From a checkpoint of a small transformer trained on Wikipedia: capped logits.
Each number is 128 + 24 x the weight over its row's rms, rounded and kept within 0 to 255. Layers, rows and columns count from 0. The size above them is the row's rms in percent of the matrix's.

# layer 7 attention value, 128x128, rms 0.501, rows 93-95, columns 0-127
size [ 83  84  90]
[[126 118 131  65 159 157 124 170 176 126 106 108 121 125 119 169 122 130 128 141 106 128 135 111 137 165 116 133 139 164 121 136 124 104 122 136 154 158  98 146 137  82 143 141 108 125 107 130 102 141 113 144 134 169  90  88 131 150 127 142 146 108 126 166 148 149 149 102 104 147 107  82 105 127 144 155 118 132 165  86 160 132 167 111  86 141 144 156 126 151 130 158  95 103 117 134 117 178 115 138 120 123  83 146  95 156 137 111 140 148 105 110 139 114 129 103 137 168 201 102 152 115 119 154 138 100  98 105]
 [121 147 132 142 164 121 113 107 156 145 170 107 145 122 140 124 167  79 104 139 115 155 103 122 143 148 122 114 140 137 134 165  96 140  85 143 148  77 108 130  92 130  97 129 151 151 115 124 109 132 113 131 127 134 152 138 140 150  99 113 125  99 133  91 158 128 136  99 136 131 142 144 177 110 143  77  97 138 140 189 124 139 102 115 141 105 106 122 142 141 116 146  96 139  82 107 171 127 184 136 179  94 116 133 156  63 102 132  97 136 119  91 135 148  97 115 117 128 137 161 105 144  94 133 112  96 119 137]
 [142 134 159 151 105 107 143 103 114 129 106  78 106 153 100  92 187 150  95 120 115 117 116 132 153 120 146 105 121  97 164 106  96 157  88 166 120 157 138 103 140 135 159 108 132 103 117 134 135 108 143 134 138  93  97 163 130 119 117 181 134 130 129 107 146 116 104 158  86 146 181 124 153 106 119 137 136 110 100  93 142 137 106  83 126 106 131 106 117 149 137 145 142 155 114 179  96 135 103 160 136 128 168 109 163  97 130 111 149 131 107 141 106 126 150 120 148 137 108 165  65 101 116 113 102 135 110 106]]
# layer 7 attention output (transposed), 128x128, rms 0.482, rows 93-95, columns 0-127
size [ 85  95  94]
[[106 134 111 168 150 104 148 102 111 162 180 149 127 123 122 148 108 102 128 119 165 105 101 132 148 129 154 120 125 152 163  79 117 122 122  87 144 119 114 130 126 124 153 116 144 161 144 158 146 172 138 134 121 167 167 164 170 119 116 121 105  92 154  98 135 118 119 146 112  95 172 164 170 143 109 141 130 131 106 155 109 151  87 157 153 122 136 104 149 115 140 120 110  87  77  86 140 109 139 155 132 150 146 126 144 146 159 115 138  55 117 163 101 119 107 112 132 126 133 107 153 139  98 109 145 134 162 119]
 [138 117 105 122 116 141 121 119  97 135 128  98  62 106 120 127  83 166 125  67 124  61 133 125 138 132 168 155 123  72 132 117 109  93 156 115 114 128 103 110 164 137 147  98 126 150 176 133 106 168  89 110 112 107 120 132  86 144 125 166 108 136 125 105 162 161 122 140 125 102 123 111  88  93 142 127 140 122  96 122 143 127 122 137 153 106 118 127 115 129 145 113 137 146 137 141  85 123  96 110 115 132 112 111 122 133 135 129 148 154 115 152 115 126 199 120 170 107 142  94 142 124 178 146 109 140 125  97]
 [106 116  86 103 132 165  70 139 116 160 136 189 160 102 142 121 105 128  91 164 105 104 128 146 121 136 137 107 133 121  77 158 127 140 135 144  86 117 100 134 107 116  63 116  81 165 140 151  81 125 116 113 123 136 142  65 115 138 138 123 105 147 135 127 126 147 129 142 153 108 152 109 107 124 155  87 128 169 146 137 120 144 147 129 118 147 152 143 129 172 109 142 140 153 143 129 198 132 148  83 133 134  99 143 163 144 133 117  75 113 139 122 125 130 126 136 117 102 132 136 155 139 107 133 134 125 120 159]]
# layer 7 attention query, 128x128, rms 0.386, rows 96-119, columns 0-127
size [ 82 147 105  87  80  95  98  87  90  99  78  90 102  96  91  87 106 113  96  89 103  99 103  87]
[[ 94 179 140 116 106 143 111 125 139 130  96 167 102 117 131 157 165 148 121  99 151 127 154 150  98 101 122 109 116 136 139 159 130 125 129 142 100 130 126 114 122 107 122 143 127 158 100 113  69 118 128 130 144 123 126 166 142 117 134 108 138  99 118  77 129 103 146 160 132  90 104 125 187  83 113 210 153 148 129  98 124 139 145  93 123 152 135 119  96 157 139 133 103 112 125 143 112 112 148 125 169 142  89 170 118 159 143 132 117 134 135 107 157 133 176 155 169 105  84 143 131 141 150 170 136 130 112 128]
 [115 146 132 108 129 129 137 139 128 107 100 120 153 131 149 134 103 122  99  93 105 137  92 110 124 124 126 154 137 153 117 127 119 165  98 131 107 187 152 114  92 107 137 136 104 167  80 148 101 129 159 139 131  86 128 136 150 140 116 139 145 134 104 137 103 121 113 136 108 123 152 111 171 172 132  70 175 107 136 114 105 110 116 105 125 192 108  96 122 108 153 119 111 156 156 112 107 110 127 144 168 113 151 125 111 151 103 122 172 121 143 149 104 146 116 140  87  96 129  83  90  89 142 125 161 174 104  91]
 [107 143 123  72 143  90 135 168 139 128 122 116 134 109 163 143 108 116  80 139 138 121  62 128 150 119 105 160 122 153 102 126 172 139  98 101 128 145 107 121 102 119 150 142 151 134  92 125  97 126 110 129 143  85 111 149 129 101 132 119 123 144 111 143 141  85 129 150 100 128 106 135 160 166 117  76 152 136 159 116  89 126  94 110 104 159 118 128 117 125 131 122  92 139 137 165 104 123 144 157 134 134 132 143 107 158 112 181 165 124 140 158 103 114  80 137 100 100 148 105  96 113 181 137 148 133  81 119]
 [118 117 136 105  97 141 160 146 138 138 124 111  95 106 121 108  84 190 142 164  56 129 161 151 122 129 139 109 139 134 124 120 129 137 127 133 161 133 110 112 148 111 113 129 125 140  96 120 146  91 142 184  75  95  96 123 113 122 117 142 129 148 127 105 138 141  76 116 129  95 105 109 139 106 157 105 101  98  84 121 142 103 176 135 102 152 128 168  92 119 166 122 129 140 126 100 120 152 115  89 125 105 165 110 115 132 130 155 113 162 115 138 135 114 102 114  99 110 127 135 135 116  67 100 132 111  84 154]
 [ 92 105 122 114 115 137  95 112 124  99  97 126  84  98 126 101 113 182 144 162 120 177 136 146 115 135  81 150 120 114 104 136 106 150 126 117 163 153 113 119 106 126 152  96  92 111  89 140 130  94 157 189 109 119 143 149 153 110 122 157 123 119 115 109 128 114 124 137 139 126 105 111 136 121 144 153  93 128 112 144 118 127 109  91  86 123 145 154  92 166 143 110 145 129 148  67  88 156  92 141 179 122 132 152 127  90 111 135 102 136  92 126 141 153 100 102  83  98 157 145 118 105 114 113 128  99 133 131]
 [147  94 152 110 108 139 100  97  82 164 121 112 124 144 121 120 143 142 172 111 113 148 155  93 101 166 169  99 124 103 153 106  64 115 145 128 129  93 109 162 128  76 125  86 102 121 157  93 135 136 131 138 124 177 147 102 116 126 120 163 140 144 149 121 140 152  87 117 125 134 126 112 110 119 152 136 110  93 133 159 164 148 175 143 151 114 143 127 141 102 177 109 132 151  77 114 110 142 144 123 132 137 106 139 142 102 114 120  85 112  95 124 166 121 130 111 143 117 138 167 163 136 110 115 131 127 177 149]
 [ 92 148 103 125 168 128 132 126 133 138 157 162 112  95 119 124 132  95 101 161 124 135  65 164 163 134 107 138 150 133 128 124 176 129 160  83 123 153 136  96 123 169 100 127 144 104  87 148  98 138 130 146 152 132 113 152 113 133 110 118 132  70 138 151 106 103 127 138 105 127 146 174 131 138 115  72 141 150 153 100 106 133  94 128 117 109  98 116 165 158  87 164  89 110 138 143 124 163 101 168 121 134 118 139 119 131 132 118 128 153 171 124 144 130  98 148 155 130 134 105 104 132 147 142 109  94 100  77]
 [114 164 132 107 118 158 177 162  80 101 127 135 143 109 129 165  92 113  99  67 134 115 136 130 133 127 124 118 140 145  89 131 163 117 107 131  93 149 117  96  94 113 163 125 111 185 111 151  92 117 123 137 144 113 127 136 169 118 136 137  94 111 118 131 122 118  84 140 118  75 149 127 142 127 117 102 167 158 150 152 104 108 139  93 145 152  93 116  85 115 151 114 113 119 129 147 116 122 155 174 106 107 124 140 113 181 110 132 154 139 162 159 117 141 140 132 128 102 157 119 121 128 140 151 125 127  69  82]
 [ 77 138 115 126 133 112 123 156 131 135 116 119 123  79 155 124 135 118  66 128 107 120 110 119 152 137 152 149 127 162 126 136 155 155 130 106 105 194 148  93 126 171 134 142 127 126 118 121  86  97  77 130 176 121 166 146 125 118 176 166  90  99  95 164  88  80 117 164 151 117 109 137 114 165 142 130 130 161 142 133 120 107 108 125 121 149 136 134  91 160 107 134 130 126 162 158 109  95 122 137 165  98 132 123 114 154 145 100 144 129 149 150 152 122 138 153 112  99 134 144 100 106 161 155 127 113 103 142]
 [161 112 179 178  89 154 113 142 121 130  77 132 108 155 136  93 128 156 153 142 145 182 146  90 120 121 160 126 101 117 134 139  76 141 146 125 128  98 126 156 159 148 134 123 113  86 167 119 167 103 142 139  78 127 125 101 160 153 122 110 123 187 167 108 127 132 133 116 130 153  97  88 124 133 116 136 129 137 104 146 142 105 159 153 128 133 175 124  96 130 160 120 176 150 113 125 142 108 127  91 146 109 124 132 165 119 135 119 111  96 118 110 141 158  96  87 118 118 105 114 160 126  91 149 128 129 131 145]
 [133 103 164 185 115 142  88 146 146 130 148 106 116 164 117 143 122  88 175  92 116  88 161 122 111 137 109 140 137 128  94 102 118 109 136 159 141  99 103 119 133 106 108 119 114 139 141 111 147 111 126  82  90 162  98 111  83  98 135 134 130 155 147  71 180 139 148 106 134 130  97 132  91 103 104 147 148 138 123 175 131 119 158 146 112 122 124 134 142  94 153 115 104 150  80 117 170 128 131 104 115 115  68 144 109 116 113 143 115 141 131 121 116 115 155 104 180 146 110 136 127 122 130  92  99 103 135 115]
 [155  81  80 118 121 155 141  78 112 151 169 107 136  94 143 144 143  97 118  90  92 124 138 126 157 104 115 134 163 151 105 149 128 108 117 155 152 182 171  76 176 142 128 149 138 115  97 165 110 125 126 151 192  96 195 111 118 122 129 124 143 142 105 121 132 106 122 172 114 127 105 120  89 152 130 156  98 152 135 125 124 145  90 144 113 122 115 128 111 126 134 108 126  92 115 145 140 147 157 116 142 168 102 108 106 145 126 136 102 110 129 139 106 120 153 149 140  98 149 146 130 114 102 121  97 107 110 134]
 [162 113 155 182 129 140  96 110 115 129 145 134 136 111 171 165 123 101 104 137 146 107 128 118 168 138 121 141 132  84 110  96 126 123 161 110 116 161 167 106  97 140 142 169 128  95 144 126 105 122 140 166 134 105 180 139 145 149 105 132 141 142 129 152 152 122 174 109 161 134 131 156 107 155  74 138 113 136 158 113 157 148 120 146 116 104 137 100 115 175  76 167 148 122 108 148 106 117 151 119 141 135 129 105 145 160 132  83 141 163 158 123 101 154  76 135 106 114 160 125  89 145 138 152 151 106 115 115]
 [152 142  86 101 134 135 119 120 136 159 154 142  95 126 145 120 122 119 110 153  98 123  89 134 157 135 158 153 146 100  87 116 160 121 134  87 165 131 119  85 113 180 115 140 107 152  93 120 114  81 134 136 122 101  97 133 147 147 132 152 166 133 162 129 126 145 100 137 139 117 122 162 152 170 169 129 154 132 148 106 122 102 112 114 138 121 110 159 139 105  97 165 126  98 183 123  97 150 123 121 131 119 163 144 120 127 191 120 139 158 144 160 125 105 124  94  97 145  99  79  83 131 116 119 136 109 101 164]
 [180  75 118 132 122 126  84  91  94 140 178 126 151 166 139 162 159 114 156  84 163 102 155  99 104 151 162 108 149 132 136 124  80 107 111 141 132  99 155 131 138  79 118 105 142 121 169 106  95 140 138 142 121 148 132 119  88 146 116 133 158 186 137 135 165 145 134  99 147 193 137 140 122 105 129 139 123 110 124 141 151 151 125 148 127 122 136 121 140  72 120 112 144 104  88 133 103 125 140 136 141 152 109 124 148 150 114 100 115 109 120 107 127 112 108  83 151 127 137 116 158 143  93 142 122 134 157 150]
 [135 127  75  87 130 144 125 125 132  96 144 127 121 118 105 123  82 129 165 173 101 127  99 147 176 134  72 150 160 186 100 130 131 112 127 146 180 137 142 108 129 169 108 158 145 130 108 119 132 127 125 117 173 131 107 127 123 107 113 127 146  63 121 127 101 133 111 108 154  77 140 142 119 147 128 110 112 139 146  81 115 141 102 106 114 137 112 128 148 176 129 158 113 112 146 129 120 153 110 180 104 125 146 137 120  79 132 134 130 129  80 148 120 100 138 111 101 157 130 127  93 150 143 127  87 100 145 134]
 [155  94 131 111  83 139 127 134 154 170 132 114 133 123  97 170 140 166 126 168 139 129 138 136 119 121  79 157 142 151 105 152 150 150  96 171 182 101 123 158 143 120 138 127 160 136 144 166  67 140 100 121 143 126 127 126 138 123 109 128 147 117 106 134  96 153 135 133 103 111  74 137 112 119 128 101 164 168 157 122 139 102 143  91 160 151 122 162 149 149 143 113 119 152  81 115 113 166 147 163 151 108 115 128 165 133 118 117 111 125 148 110  87 138 169 101 124 161 172 145 123 113  98 122 163 129 143 137]
 [141 157 150 142 102 139 100 168 121 106 100 134 105 145 138 109  99 147 112 156 176 135 124  83 155 193 102 143  88 138  91 122 117 120 122 103 134 114 136 143 147 149 131 137 118 114 141 104 170 138 147 134 108 127  97 138 156 137 144 156 147 130 117 109 144 130 137 119 138 121 124 112 147 156  65 116  70 139 126 142 107 126  96 211 154 109 148 137 131 145 137 135 152 123  95 148 142 118 121 130 185 169 135 130 143 125 174 112 137 110 167 115 126 108 101 103 112  95 120 103 117 126 150 119 111  77 118 165]
 [ 83  93 152 114 163 170 145 129 133 119 134 153 131 134 133 137 103 116 107 126 135  97 138 126 129 136 141  87 128  89 134 114 138 126 102 106 130 112 107 106 125 141 111 133 116 108 143  94 139  80 111  92 104  94 137 153 141 151 139 168 139 131 123 141 144 135 147  89 140 157 142 108 192 110 148 137 121 184 126 123 139 154  96 139  54 110 148 152 131 107 115 110 104  90 123 135 134 110 125 179 113 154  63 134 156 124 141  95 164 146 169 143 136 108 122 108  91 139 154 148 153  79 120 140 129 162 136 142]
 [110 145 109 126 159 126  81 112 117 118 115 114 121 127 137 113 124 150 104 182  92 142  77  86 130  96 118 125 127 115 170 120 179 122  87 113  82 133 157 142 126 143 116 104 139  92 139 133  95 126 103 124 111  93  94 137 117 156 144 164 145 122 135 126 128  83  97 136 148 121 140 178 137 134 114 129 133 153 152 121 116  99 123 124 118 136  68 117 149 109 141 154 153 134 129 146 100 113 147 147 116 170 110 118 121 113 123 152  98 110 146 165 131 130 108 103 171 100  97 108 198  98 112 125 170 120 166 117]
 [112 124 147 148 147  96 141 126 172 135 127 132 152  87 162  68 112  63 139  97 112 140 140 139 136 136  99  97 126 114  98 145  96 156 101 110 121 142 143  95  82 130 145 107 107 114 181 129 115 142 107 150  99 137 135 137 142 132 133 115  93 127 175  97  96 151 148 124 132 105 133 123 123 116 118 132 115 127 132  97 121 135 142 159 154 136 120 151 120 129 111 132 156  80 127 153 141 196  87 124 123 139 128 164 114 120 129 124 151 136 178 120 121  97 106 167 136 145 118 149 166 109 179  87 118  84 135 115]
 [112 157 119 134 107 130 119 139 102  95 141 101  88 119 105 104 127 105 168 168 114 165 125 146 113 136 107 107 113 131 134 144 135 128 139 131 140 142 111 108 144 145 171 162 106 129 106 144 138  94 132 155 133 125 121 151 127 144 144 132 118 124 115 112 110 141 129  82 159  92 140 133 132 172 124 157 142 149 164 127 148 115 197 187 161 129 146 147 134 149  86 103 174 127 140 129 141 102 137 141 140 144 166 178 178 145  99  82  91 132  96 108 122 157 120 145 112  56 148 121 151 137 132 115 125  96 151 149]
 [136 138 151 162  89 167 123 137 156 124 107  86 107 123 143 114 155 169 110 111 130 110 117 136 107 102 164 131 101 153 152 136 133 123 130 126 136 116 146 107 117  70 156 128 131 158 128 155 114  72 110 155 122 166 132 148 145 152 151 105  98 145 135  84  99 146 171 139 139 114 116  78 128 133 163 128  87 116 108 124 138 117 144 117 107 161 135 133 133  91 123 164 173 130  69 148 129 150 147 132 155 127 109  62  76 129 135 135 137 125 112 102 135 109 130 153 107 155 143 139 143 149 101 100 102 147 133  82]
 [130  94 123 139 111 122  91  96 124 142 145 109 151 121 153 164 151 113  95 112 118  83 130 185 123 124 123 153 137 118 124 111 161 109 151 125 143  96 103 161 136 132 124 144 152 100  92 122 130 173  81 135 114 136 111 162 136  86  98  99 124 125  86 123 125 116 115 138 105 108 115 129 149 167 142 175 101 156  95 130 155  72 182 138 122 124 138 124 164 151 143 148 127 165 131 181 133 142 125 147 134 125 144 131 122 151 113 121 106 112 119 175  95 147 138 160 169 121 131  76 115  95 131 130 183 120 126 109]]
# layer 7 attention key, 128x128, rms 0.381, rows 96-119, columns 0-127
size [111  80  90  73  75  93  73  85  79  72  84  95 119 102  93 117 113 113  90 102 106 103 101  90]
[[138 133 145 129 146 148 145 119 112 114 178 106  96 145 132 129 131 174 179 201 118  93 152 149 108 144 168  96 137 136 150 152 122 139 138 115 108  68 130 157 150  88 109 109 116 171 167 143 141 130  80 167 128 112  96  89 128  95 128 106 118 148 164 122 120 128 142 169 133 155 117 130  94 122 155 184  85 135 124 151 141 141 118  96  78 120 136 168 122 114 120 136 144 142 125 138 142 126 117 136 106 147 131  99 122 112 129 148 102 145  80 111 125 100 134 143 139 162 124 154 154 149 107 137 106 143 133 126]
 [110 138 108  88 149 120 113 128 123 171 105 134 146 148  96 134 130  85 164  70 145 125 160 149 146 100 120 136 141 156 137 100 158 100 121 143 152 144 121 119 120 132 130 151 147 121  93  92 138 167 157 128 153 160 142 191 122 127 139 124 115 147 113 101 139  98  85  83 119  83 137 182 110 138 134 134 123 170 137  95 113 138 159 107 149 164 135 106 132  88 150 116  85 101 121 172 119 116 174 140 121 146 145 121 107 113 144 139 145 103 134  85 111 138 131 105 143  86 105 146 144 114 114 174 118 116 116 146]
 [120 129  89 134 150 140 157 116 137 110 100 140 117 140 148 106 140  91 135  52 160  94 137 152 154  99  90 111 137 109 135 131 160 106 142 145 141 162 143 111 137 169 116 149 139 133  97 115 131 118 162  95 164 141 170 152 129 162 124 116 147  88 123 138 146 110 151 129 122 120 149 163 130 124 140  97 156 185 161 116 102 139 111 106 102 142  81  59 172 144 131 127 135  80 167 126 124 126 137 131 134 119 139 113 154 135 128 151 162 138 130 104  89 168 138 112 133 142 145 106 143  94  84 116 133 113 136 120]
 [ 72 115 166 125 177  89 146 158 144 144 147 159 131 148 126 144 141 100 129  87 154 134 123 121 172 108  88 151 120 142 122 165 146 134 124 125 160 136 113 157 130 106 131 129  96 104  73 144 110 156 150 187  97  82 134 107 121  74 137 175 131 177 112 110 121  93 119 141  87 146 131 165 170  95 104 112 128 124 158 135 114 112 117 130 154 132 153 168  92 114 122 118 134 134 127 149 151 168 127 129 122 139 116 136 122 131 145 155 127 130 137 101 108 176 138 134 100 111 137 119 101 106 137 131  99 107 104 136]
 [102 133 184 115 131  82 139 144 144 148 109 136 120 165 117 113 121 115 140 109  96 100 129 137 159  81  94 144 105 133 131 178 156 124 156 145 127 160 120  97 131 140 137 155 114 148 113 166  92 133 157 147 139 122 180 149 148 126 118 113 148 138 134 108 107 102 115 130 107 139 133 159 122 126 117 119 107 120 108 102 128 152 137 137 109 173 145 170 192 116 185 107 113 143 162 115 155 115 127 131 139 120 165  80 104 108 138 128 102 154 161  90 111 177 106 127  96 141 130  81 102 151 144 106  88 122 134 136]
 [155 114 152 113 148 124 103 117 130  93 161  84 110  98 119  96  98 164 117 182 112 125 121 103 120 144 156 128  95 118 121 131 145 151 108 149 102 137 107 150 130  97 113 103 103 125 175 133 158 146 117 132 113 125 147  83 131 154 114 129  96 123 115  84 120 151 150 146 153 135 132  79 106 139 119 177 107 121 138 126 176 117 110 165 135 123 163 154 129 147 119 158 163 164 104 109 127 136  85  99 141 153 118 102 125  67 120 111 131  95  88 143 180  89 105 151 101 143 132 140 110 147 141 131  88 148 129 133]
 [130 142 104 124 101 150 144 105 128 168 109 146 126  98 114 116 128  92  98 102 125 126  80 109 192 115 140 145  84 127 132 114 139 129 133  80 142 160 141 125 104 148  92 147 138 166  70 141 131 137 175 146 147 113 146 142 104 130 132 104 163 100 140 137 126 116 109 128 129 128 120 186 183 148 122 125 122 131 121  89 138 134  90 133 167 138 112 178 147 125 130  98  81 147 148 142 128 143 183 150 151 139 132  96 104 134 169 133 115 129 120 114  92 121 136 124 146  97 120 118  61 134 122 129  97 116 112 127]
 [102 145 102 143 184 114 123 131 133 140 125 122 115 167 131 103 146 121 140 109 148 112  99 138 141 110 123 134 140 130 149 152 134 115 153 158 152 127 135 130 129 112 113 147 142 148 116 121 150 112 128 163  87 123 118 161 146 113 125  93 178 134  84 149 134  59 110 167  77 156 111 178 163 114 158 120 156 103 156 129 117 121 157  36  98 138 116 126 149 122 144 104 146 122 191 171 139 140 146 133 116 133 172 163 144 137 159 136 151 137 119 124 102 160 123 147 114 103 122 135 128 128 136 117 158  99 131 127]
 [130 124 126 110 131 145 155 133  98 142  99 121 129 134 165  92 103  98 178  81 129 110 149 150 141 124 115 115 142 103 121 155 119 159 160 118 152 127 142 131 123 140 148 126 120 144  96 102 125  93 169 141 103 116 126 151 188 102 128  82 156 146 129 158 133 115 135 118  95 168 133 147 148 114 158 140 139 121 175 132  99 111 143  83 126 113 109 130 150 101 125 124 139  91 184 139 107 105 113  87 116 116 160 132 167 133 126 154 167 159 136 109  74 140 188 142  91  91 140 133  96 142 157 125 128 136 159 111]
 [150 149 139 155 103 118 114 144 168 122 139 137  84  87 124 122 150 143 104 189 123 123 155 114 104 111 167 135 133 153 115 134  98 141 142 127  90 107 103 140  88  84 135 122 133 139 143 125 126 161 111 137 109 147  82  99 133 133 130 107 114 132 120 106 150 131 169 129 130 141 136  65 131 150 115 146  79 104 104  97 160 135 101 129  92 123 131 173 117 114 109 122 134 141 131 125 150  95  98  75 128 151  98  75 133 104  98  86 105 114 105 161 158  95 131 119 116 142 119  99 156 153 119  90 158 143 131 164]
 [105 145 184 127 147 135  90 125 135 133 111 125 129 133  85 153 118 159  74 164 124 130 115 129 124 152 141 113  95 123 105 115 118 192 100 126 146 139 125 127 173 137 123 105 129 108 157 107 149 123  98 121 132 138 115 103 120 131 148 197  97 137 112 151 140 118 124 126 190 143 108  78 137 128 151 114 143  87  94 135 115 114  88 141 136 118 178 133  93 107  85 125 148 138 119 102 119 154 136 135 134 114  84 102 126  91 149 109 140  87 124 195 140 123 116  98 138 161 135 135 150 133 130 132 136  97 150 114]
 [115 126  71  84 140 123 135 158 129 125 133 144 119 161 142 163 116  69 128  94 162 138 100 143 104 110  44 160 142 151 146  77 141 118 159 156 133 126 162 130 112 141 141 125 150 149 122 112 114 112 139 169 129 155 119 183 129 116 130 170 132 138  87 110 148 156 111 106  81 114 119 146 135 105 145 138 176 154  95  95 123 137 139 112 106 113 113 142 131 133 105 125 144 126 119 133 122 133 122  96  96  85 160 150 154 173 154 139 115 122 104  99 136 138 121 106 147 151 110  95 140 147 148 135 165 118 122 123]
 [128 145  90 102 108 135 154 134 141 116  92 146 146 116 106 115 108 128 105  60 149 142 138 108  98 121 128 114 104 164 106  95 153 162 160 117 128 146 136 105 144 147 107 133 160 128 105 119 108 117 125  71 156 153 127 170 137 174 128 137 140 151 126 156 142 141 115 131 147 126 128  99 114 113 121 117 146 170 133 128 148 128 106 189 134 137 175 112 124 116 135 112 136 126  98 162 164 121 104 135  78 104 122 139 125 148 123 149 193  99 187 152  96 117 174 139 149  98 122 130 159 144 147 121 179 129 133 134]
 [ 87 184 112 119 108 132 134 141  98 113  98 123 116 132 113 147 123 112 124 127 145 119 127 121 134 132 111 122 144 122 153  75  99 129 124 116 148  77 127 122 112 123 125 142 135 156  60  92  83 140 152 172 158 123 154 143  90 126  79 156 143  89 149 156 146 112 113 112  67 105 127 178  90 101 148  86 123 135 141 146 119 175 133 119 139 163 135 153  88 119 168 153  81 144  96 138 143 140 127 125 120 156 171 122 120 133 127 113 110 111 110 128  95 107 116 122 141 109 116 123  87 157 121 144 134 110 123 149]
 [126 108 129 137 123 136 143  92 131 143 181  82 175 100 129 135 118 148 105 121 129  70 163 105 120 135 151 121 140 113 104  70 131 139 116 137 123 138 119 132 133 111  88 129 112 104 148 132 184 132 101 128 150 161 108 121 111 141 125 135 125 101 124 112 115 141  91 108 155 147 140  96 132 179 137 128 155  93 107 128 149  67 105 225 156 110 132 158 182 173 114 123 113  92 135 101 149 105 121 120 152 112 118 127 118 101 126 131 117 125 100 143 148 110 157 149 143 133 140 144 118 131 128 155 125 128 110 131]
 [132 131 121 138 143 133 132 169 168 116  87 156 153 147 129 154 147  71 146  71 168 133 130 131 127 112 148 125 116 110 109 118 114 138 130 135 124 141 142 125 104 164 149 153 147  93 119 128 113 119 121 113 100 131 124 130 161 150 192 118 125 140  80 160 123  95 154 120 106 166 130 147 148 120 143  99 144 160 155 131  94 102 158 100 127 142  86  68 112 138 103  85 116  92 151 148 145 116 140 125 122 115 133 126 163 189 136 133 146 125 184  88 128 143 162 129 162 101 100 122 119 101 111 124 160 136 122 128]
 [105 138 108 118 115 135 109 124 135 148  87 173 123 118 121 132 145 102 120 143 123  98 112 113 186 160  91 130 138 156 118 122 136 105 126 141  81 128 125 121 118 138 114 140 126 137  92 144 121  87 123  54 178 156 124 133  94  95 147  93 170 122 157 108 156 114 144 138 112 125 174 119 146 136 127 161 152 109 116 133 101 105 120 119 128 145  59 105 150 128 127  88 112 141 168 135 126 124 140 126 144 137 152  95  73 122 129 137 113 101  96 107 171 187 130 122 146 121 113 105 143 121 142  93 162 127 128  97]
 [100 149  89 136 130  85 137 132 136 120 124 150 111 148  97 132 134  99 143 126 113 111 132 134 103  53 137 150 148 140 101 118 147 140 125 125 130 130 108 107 109 138  93 147 172 124  88 165  75 122 110 110 180 106 169 112 116 123 115 142 138 106 161 150 129 143 153 126 112 141 140 135  86  97 131 169 133 107 142 117 133 171 113 135 146  72 101 147 151 148 163 145 103 144 106 123 121 149 114 102 101 106 153  80 131 115 108 129  79  79 131 127 147 148 101 129 171 133 151  89 152  99 159 103 146 107 129 128]
 [163 145 122 124 127  97 110 140 123 128 127 100 111 142 161 124 118 142 126 122 122 133 113 113 146 153 128 129 112 113 124 133 134 131 146 127 149 126 131 115 149 145 125 139  89 137 132 175 147 120  75 161 154 113 141  73 131 144 129 118 101  97 151 128 124  94 128 167 189  97  96 105  77 129 108 131 147  81  95 137 130 107 161 192 120 137  69 156 129 121 133 160 141 138 130 144 144 100  82 128 115 128 162 179  91 125 126 129 137 121 119 134 130 163 151 175 110 103 157 114 117 134 178 115 119 127  67 102]
 [172 147 133 102 102 127 168 117 131 137 120 135 136 115 121 164 157  82 158 134 117 113 175 119 119 119 121 178 164 135 117 151 117 123 141 125 106 129  79 117  85 129 160 124 152 176 106 149 159 105 118 183 150 138 140 160 102 132 127  95 106 135  93 159  95 129 127 135  84 143 130 113 137 100 140 111  92 172 114 148 108 119 134 169 177 144 113 147 126 154 107  95 120 116 113  99  93 140 156  98 116 145  93 142 118 139 146 117 107 115 138 129 147  82 143 159 128 153 142 109 140 100 123 143  95 178  97 135]
 [148 125  95 128 121 134  96 106 111 106 129 127 117 148 123 127 128 137 129 130  99 130  98 165 112 111 130 116 103 127 149 135 116 193 173 196  87 126 113 129 115 127 161 174 142 123 126 158 102 124 178 117 132 149 120 149 114 148 143 159 107 115 131 206 106  96 105 145 140 146 131 161 138 129 138 106 158 100 109 163 137 160 163 122 113 144 144 148 126 155 137 184 173 102 113 129 113 150 159 145 141  83 126 130 129 144 109 106 130 139 119 156 163 131 105 136 144 182 132  98 123 152 176 128 111 125 146 124]
 [135  93 121 106 119 110 106 131 170 116  87 157 167 125 133 131 138 144 119 109 143 110 138 138 182 120 130 141  55 108  92 134 124 124 158 148 101 117 138 167 143 145 106 123 126 106 133 143  98 125 114  96 130 109 146 149 162 116 141 120 153 140 136  95  97 137 120  97 148 135 198  81 117 137 153 118  94 117 122 147 135 166 131  72 123 135 135 177 140 129 157  89 106 143 126 110 136 171 130 128 144 152  93  81 112 113 129  91 126 154 116 129 127  89 121 158 133 182  97 123 101 109  90 128 121 120 120 116]
 [114 113 115 108 165 125 142 139 135 156 164 164 108 136 166 146 188 154 132 159 145 135 112 150 106 141 133 110 116 137 107  66 121 135 159 166 102 158 122 119  92 122 126 100  70 120 165 127 135 122  88 136 134 129 100 111 120 129 126 127 141 152 135 116 157 108 156 122 133 161  93 188 135 115 144 171 154 180 143 123  82  91  98 145 123 128 116 140 103 137 107 109  78 120 157 142 149 104 143 117 137 173 127 143 140 149 132 112 141 137 117 111 129 123 111 143 108 116 126 110 129 149  98 165 150 184 157 104]
 [127 135 111 118 147 123 135 146 111 115 160 125 173  87 121 138 105 146 103 103 152 153 132 112 158 124 144 145 115  96 100 129 173 122 142 146 109 144 150 147 120 114 138 137 109 133 117 127 133 140 165 136 166 106 125 137  48 157 141 106 126 149 162 122 143 143 131 145 159 134 155 127 130 117 123 124 121  82 148 136 122 190  80 125 137 105 157 119 104  88 130 159 131  73 118  81 121 128 144 127  92  90 106 111 139 125 124 130 143 158 130 130 114 134 156 102 162 158 179 202 171 141 137 113 130 104 118 149]]